Weights of a small transformer language model: RMSNorm before each block.
Each number is 500 + 50 x the weight over its row's rms, rounded and kept within 0 to 999. Layers, rows and columns count from 0. Numbers have three digits each. The size before them is the row's rms in percent of the matrix's.

# k: layer 9 attention key, 288x192, rms 0.0415, rows 127, columns 0-191
# v: layer 9 attention value, 288x192, rms 0.0503, rows 96-111, columns 0-191
# o: layer 9 attention output (transposed), 288x192, rms 0.0398, rows 96-111, columns 0-191
k127 093:509456391519493509496541499520470505503458460453500452516472496484510485496453436613485472477534545494485554468563569558478443503561552415518467581442559485405528505420549532538455526522498463600457460514432432513513529460527461479478446462480483555565486571533574485472506488468489464413497473490488515465484452511492515594471523525584595611552503480514511502439416462618545393627536508556530427428553508521476404534513495548450534511448483509511597434535489521433461592529428451507489476487358581415511498432432564546450421378472444532536565539576529545489517561585456509523
v96 106:461487498478563425460492522516485579495498508513492406503487570507481552590537557545495525534585490408522518455435474510431417520507489492552496512434433580568465604531543466568445514506535507412452489500429455508512513465510528474438589424432554425457387570551501468439536572522536413487519535478569478486428601504552501465474460617450485521511491572454514578508528548453415424485491439563503548441557580493514422464578471480382513542508540517509565517550494486622451434456527536500484587421467560588492503399508506525535503405492498554553623477476495539443517489441473540499
o96 099:484574593486505561506527525502473654414447530539498448372608539540572568434469495451498497519475473445443511496429445556480546505585544531486472461516467619483554475475541473559510390543472412546446452481499459444542492487493395494555521565469477578508564472470552534429504405639539464543563468528502527471572528555562444541462461551481449468512396507493484529439468515433425542471562518496524462494499490528446482550558535569500535475499516491542526578530486472552525483504561569419504430484565600545432530455566539467534489495549422487570534592492442524455555422467500525568
v97 103:538548441507501570590551483549609490427492538587487553494441495477585548526494497623508437536551507468470478528457447504520453478405492519462567493451547470587478432558494600447464472470477478562569520422572517525491442558514574540530553535514469558411436501467481612486555570507504523479525533504434515562488434564444430565511520505467516473502528421524558508479464514429415533526413541493482541578481513564519505548450511542553466441466438441561399540462413494450603599551465531520585454537511540349436491528536522546444414499543464499516559508482411460526536436536523468567
o97 086:515430474403496504593454529486569414547615472512498457517467473476413586524428497530486575468533587572528511484539490454453504518511519431428445468472496533423489457578534566410397478478451549402471548567484517441507534427499518621508548476576501590517464526479455531603504510417496516496450515449492420495485505467467566412501489392483616472544555479571464505550382495544487508537471458467452493626521499450584473491527475476492517509542538479472494403492516440443489468470452445527498602518510521570452434625408496538483495529449571500484484556495453571564481461436499498514
v98 089:529569587494514458571554471479490465527540431517499565510546521558508570483572518507548611504506463440493528536448484450451470558428593433514569502525475538464472468501542449575595533413512403601479440597497478522561454477505474557537572467434460553425533497394474416554492434430487435452562395530521478542474490421624548549550518498496488491466548471445524491521517542486437463528458398559433539477495457477574445508367490519565484528504468535438479566570442578436445515535470499512485509493428434522583478525512490454571558558565499502498520563459584566547447471438491594496
o98 079:532527567492411549553483542549485494511547499566471572576527458439524551541625506508466529483566523458586434493512506598493524518549537420518436448528566587401414509477504445534481588449534467482554539453489424553444418561472506429489544643450508474456611604477433499547455525459515547548505446430478560490506522470580546559558502504493493595474442525458590591482588422457524582519550474490543477467543524548524477494511562523547498459624498528508513498504441529473577504506507518397554637523532510515437500575531474497424570452479517423521470493458542502503515526464485500580
v99 107:461499509434628534410487451492604586550441429603542587545460493587430530513478403454468523490453533481501525449566478426521593459517451529500524509499443440458499471455553589540541464512466506570447464554487507498496561501487436600558492560448503516410502531467549514546416491500456469514388404516538512499528450476550556568457456508533401485402411547429506412518385553499560485505498491502483480448520546496496507537456469458451396563555544465481606433473407514464545414405544570473577500454531470421540518457522556501507510485524479445518493478524507462499537538449589552496
o99 103:454564529440474525454598479587579514545422542489510551559442526560553495480517470466636521577427536537441478469600487478449387445477562468536478503587529559511467508426464505583522491468460516441577497472458549582487454564526507437475545444510521462457465566465561389583483535449475557479530531538446503494449549417570474480547470543467454551431494557522451495495478508447524547501421412491459460478409497622503470477446455564520495437573489507485542592575533503470427450414570533551539508423481499566567510463489451608441525521385521538484522503412437554478478493460524451504
v100 096:534542608443505565394482582553456545504423401514552450532505477550561503474585525477527522651545421489489573428579517507549501525611457523523565518534522533518542475543466520529414478498473510523440526504459399538469457595457518530507378584502475502470579477536487463523438487500442437512479580513549493453559540565522545467466589459531524591462380458566446481501526534499483524503516567500533573529473486517462545595458469516457465552482524368521524538516450520433421424471468561516519414513515520553569490433501491453468519585455403500524548362485448479540527490509467501514
o100 090:441520417482496518500492493525502604521536558446462536594506625492549508587436514474599490516454512464467495509582540477451444413529483439491575553552517417464518546514449542538487455453461480421395520486512474519533367501457498438563414460522473374503494426505520529530525449489568512489581554551500453438386486496516447544539570471496528540498499452484474541580507418454505355534365663527483543475454505501517549539503428487523501440598467497518496495505492528523548512506594477493488619490526487594531551471531559562502507479480531547468576469451421530536510547495477483453
v101 096:477439521470461480492515542457536509504550482511505462514616521546527489492532456488549481444526448551527464488543475524452469602581441429560516502567488552462456551539433452475435461501480434515578571498545497540481595488511552415504484466540500432582515554501495440442520367481570520452558564486560322535449521439510472449485487487481571579527502464522470468531477572513572464513496574598573468534581548563445528473367509456462454559545507516542501538420566354389418558430447495523522542533494548492543530463431474420493536470408436483558533460520513446486505442439493466496
o101 094:518516496500479500534532475549450560572439495524488473507502560525619503485569552599504559516505522432541470498411522526557478508462371532524573436421499453505567528483475560461572419492459524596375420464538552424495514524467502493626437477465536359531497496460491518463495483498608509544479443397564426498513530522497422618511520499442527485606543447539472502543621550396481507555461505507504524497552407499520547540462571480394439557547483530503479539537449511464554630442505418461556519502488488484504500445526523500518519519549502504486490439607473504555537503520550582497
v102 096:455433532510475512432470457532432468505539460486463481493560586529472560483479499459574592483460468466555487468466515510459408446560532437471561486480485547542516568545546548522596506525424433553533541501387445515548535489541545568542522443532529467481604568614550447436435427485458506570572440523476500520478450481549640523557504551465445547440530569469524541495497492447593606546531528519505499480473511452525534455393563516484472534500425567453622562485572440407375531471478538448506593556470452464565494479479470527483554589449512556536474476465531424590512538450507438500
o102 091:571537567563503446550502495541563599545404538631489490554595519473532503613553462546565496495537489456600461488488537550503455554491460441533558408535465490503464574446492513507528576476507579534550540467499445540462477532501407542540506406562501412440513519486503464472434513482569515551548510411449565469481539488492581578544532580489488540509545530526472423498581551426553560541539561493533503442500467464502563443426512580505472472478494542523504420476501527519543625436450534439436563495380532531537573410595529540468549467412445480552581437488528514509564473483495556557
v103 100:502518499532536452512567436508606465399579491527487545521525529517475496483509570606494530466488572422453440528571501472485495488469547483455544436446464523521481522520532484509560490429535506546492506546470551570577453504463542526525466460519548578523542501522570562553421633456475479482411397561458531650508435527456452517584477484506499440513564510501526454483560546496513536575461495423511435576552464539576426451527473574505479434496471535415437540493425558570613510563430506511505492350418443444543533558622556532491421542552489508535563523515462475506545461501512596488
o103 095:454500547426492494591480487503571463540529488555534509457596471481466534523534536532474483496500499570527426446571499409539460576530526441468422509445584565493433519516505401522476523458436452425595565464433515429517543482524572420502587500533433548358546567512467416520408531469458447497405471535426471562458482440533576475455487510510531544417511449525602527541477502531514514475527365418464484565455574490552470432538564526622455553510553454402496460550456441507503534472488497528448568484565514528475385532440508543450434461493498425547506527533505492482485478469450412527
v104 102:466612474488608477518574532460468527400423449445416533595402536534356475482549476543466504588518429501462509497545430502478495481422513470543502545545477529434448491393494557476491456494506464455450541514491498467583557467507574565450503581548537526527510413521563534520480594509454528544491425482475555375469503498503505537541507500498469553504548547514559564433493470526514568561501495468451505506480615549472485435482574527541457435497541617486458492471524490567565435470493458554471436410507525433506458391553482500526570486521506430487523588474515461571565456375584561510
o104 093:487559539487454508517522494483496490559502581550426558461513492499426573434531428474588500491508476581393455498502548487500420418508453497572420489492543501442522434495531370637397501493421428356576501486461529527553472588539591606528516541562469463485494564535548417476431559537459545544444473506467485544542585492547541436500479434516542481424425561614527507584459515577441440522539490485456479552502554508519500462443457430559515471527466419558470463441559539489455502487536595485519504493503505511573416496504438511516426526508417477523496403500478476519508411505513514553
v105 098:445561621452490433528549463564500580414488552573562559573476470563521512408437500527546460530524523408544476487514499525560542434535443461474523546543423503459458542525388512520523586525443456583463567454482493477495391586576434576512527492488501550458559515482450464470435628452504403559506484531425506525441581584472511447400497493491464569548560539585446605505415437473490453569561562471531424517437552515540553551531528570488458398536445479482510455467506512549534448508526535451436442552528515501543469447577434500507451511492427507495559458472524468469540472461502569510
o105 086:504492516494483413474405425472497487570576489529544465529570500510472480541488504382464537574545523509450448489600562474577567427522508443509526524547452520504412463517432519504435507493429444478434635502427499468527464488488497504545516481522481461459552504482485455531478466501519504471438518529457480458467519542545529517482492427465554498468358473600518572472370489436559494513526539563467452496416485524484509474543537526533474422578421496536522369499442559582462510539607508481396598507422549543509488534455612503558526490446462455412415525361442444540533427531479508492
v106 102:493403602591471477448486575487343489586553493572518496519471430432499434563526509573508497441499461445479481483508452439543472444488432470422411440469507543493519443473522488584474470488482507492408559550442453451488502537547586525488446578552508514470565465435483449519491437488503506575538493569523525561564431515539521520521500492536393483448375468583469441593530542534510618458548613471470535482532541434512565586503554494449398489552483451465431424501516494509559395448507553532509522457533399507527484530529506490506476463534476487499399473489458515515424495506523541627
o106 099:379551450542510472435571503472494410469497492550454518559519464406605449602459545503540529488454446443545433521582490453464474488441450506522395457513444493483404546442503527595426512483520480421526630413481435519599373481472544464394461500495541584546425449418522461493454520504530482516479494542515478521480445478512519483531503561563550546444442467556443494482510490536488506491453583529529524515470515503531632530517411541417508449539530549492489446573488497475532479445467502497525560479499449575670515440530487550484518458476621475502555497507483472423472496585469471543
v107 097:537465499419451421524526541515516483518445460483506454594487506501439518482504470506498545413447456503542559504500455513517456454422586521450578571470473486504543483484560526566520552538408472559406500454484476508466518401585523603493600479434404447394490462438531655577501499457453516443480435436420517391479476554516524457503439477382413505477508532537475435468433533551506455501493412485508500415535563420503451491534548547484469555459427526484467551392534607534519458475547529501573535388588455439494527465537475529485573449499456408496467515489458520472505471457520465434
o107 089:484567488475548570538535503458498457528521573504539516470498536468543524508531452429498510622478460477495537470507534568507431415498586502584501384495486604402495493410553453489472607503572494365585436489551496528555472502536512636463619386514561537448516562550540512459467546534469573490496462468471562457567509465507503466503488454486426474472469560493519478515476484507511526564504443511426441482510542528493481496570388586409439412432449446464543478510531618400463499486436543522525417406509552562566448504526426581529480459480440534461472469484506503528479486433445500521
v108 087:528477555507416488470490541502420514483410482531475526487564505523375456508521495514493426442542574510540465466510481502529584524458596536496408482451493472513491491452459479431426493557608440586575463524463533512471568483454462452528508506524580474526519591425547502564473573511597454460457548525542521581475560531416475394463562529459592491544497470404559569470447477372536472495422523569443415396440505535465552439457458484552598421533568505415470455498469488560580432594398449521439535516457527469544529465417526488488466457503558518511494463487519444520469500584495477493
o108 080:527524505530477460480417369454562567538490483449576528429463463523447510550487581553431487486494557557509512578401465516498523521586449573524512521501458444541652424567490528528511464570412406576377452449427560496425568465536462445589552574451542463439503551514466509479568557495524497476527562488429523508450490516530556421537542488499439465519498532549529581530457577534519506442445486465529484429442482575493470503518563531475591498514536492549504527609521486534516511532557503568492469567536451418481412477401525482497437492495441549498490541534475388511501484606539541594
v109 094:460457567547459574483455499501480546484449551482467533555550563395455453551486466420506526421469483457506571482448532463495550533521559441442573569518493445493447529498460448480508594545504454539533611502416511513532517447459515524507376439558452519495633414533541505416496518470528501495475473535510467588493493427483592498475549481484406527522378532575415477535453511528514509515530509528570533497514409478532411423517401581501523496561503517529405658441530388551537441484545498540572547546527465608561426478522467456540531535508599558528490488437539485516508526489493452529
o109 078:509463428553454507417556541536495510549365534515600443496557462510578497522539495507546435514437458507533539382496501491593604503420482545520492611468410470504557437554539495543591589526520530517569571496494465504437458494450414363476559428512523472482589512555529510482472518637463528496542487430536551629517456518497510529490522495534475547576458444411474517535520572485594446547499517445517533459452489438474555468478563554548491518482568494558512567547499551527532585437505458490470510495463512544582507424494511484536534469440520352528528464500603481480518465542481512553
v110 101:393464495445628535626531491496566472570622547565420578548513500585470475564555441485555483492606533551547497490541498532513480464551569564519530429439474450463497506496468543512560530434479487550512548562545469534543535491504439582461477521526490504525437441575543566477425500474471438489441442487559447413488447523496500512605528518454520537453576456425601531469482427518419490498481388462512556430485511508515531503483599599506478488429526515455520446502481546437377518534438546415482538522540488476549486523483563484510424480565505511562494520516396484427408525482526436415
o110 091:479501593496519636543496485456513489521537439498489492486428480501490524481443486501502578538571521595526448504477454470444430518480586522437546495525441567538507519437496465484523495439490628477513543528551505494385535511460476530599548584603466490468509565505407551478533522458542559470478591534453518444502564432486527477613429570514557530435537467498602459473540481493466654443555544488569497432552497516511410441391508458587490469511581442512523485479553575476498471529518605501486529483509504484421414577557511542554549473391432492549469439465439433514473529501558533556
v111 101:527499507541610481536470508492497533526431489490486523489471489541486510531558565569562503605484357457478447454520514500509466449456522451527542396430511513520402453371490416395494449444517550420497538592463485524487515472578518501449473539509540477636390460590492589454424478506480483496471508512523460500506530490481473423394514495521561465560456605495514550490486573466445485492572464418493568544501569515470533475529570556479507459553489568503569495568411539429513451545417532550385472478468534608549536436439555481509510442483561526545545535459578558527568509420528489513
o111 087:431503541506509553508554492479515527444483479485487541427607479554459631461478494487512544402502434562519404493497417455441469463510395487437428455521485521519485458443459394541472437511437546463522559552478561531486521492527555441581491535499484514480484463455472538489442480536544452559574486582545471461446545560567538503524552482589566564382449464556498441503549454497386418475519557499525464461556447524432535554459513389509549524546473501606499504466505416499444471548610631439524507556524448507412445528594610410545497499527475492550471535497531467574536508462533478545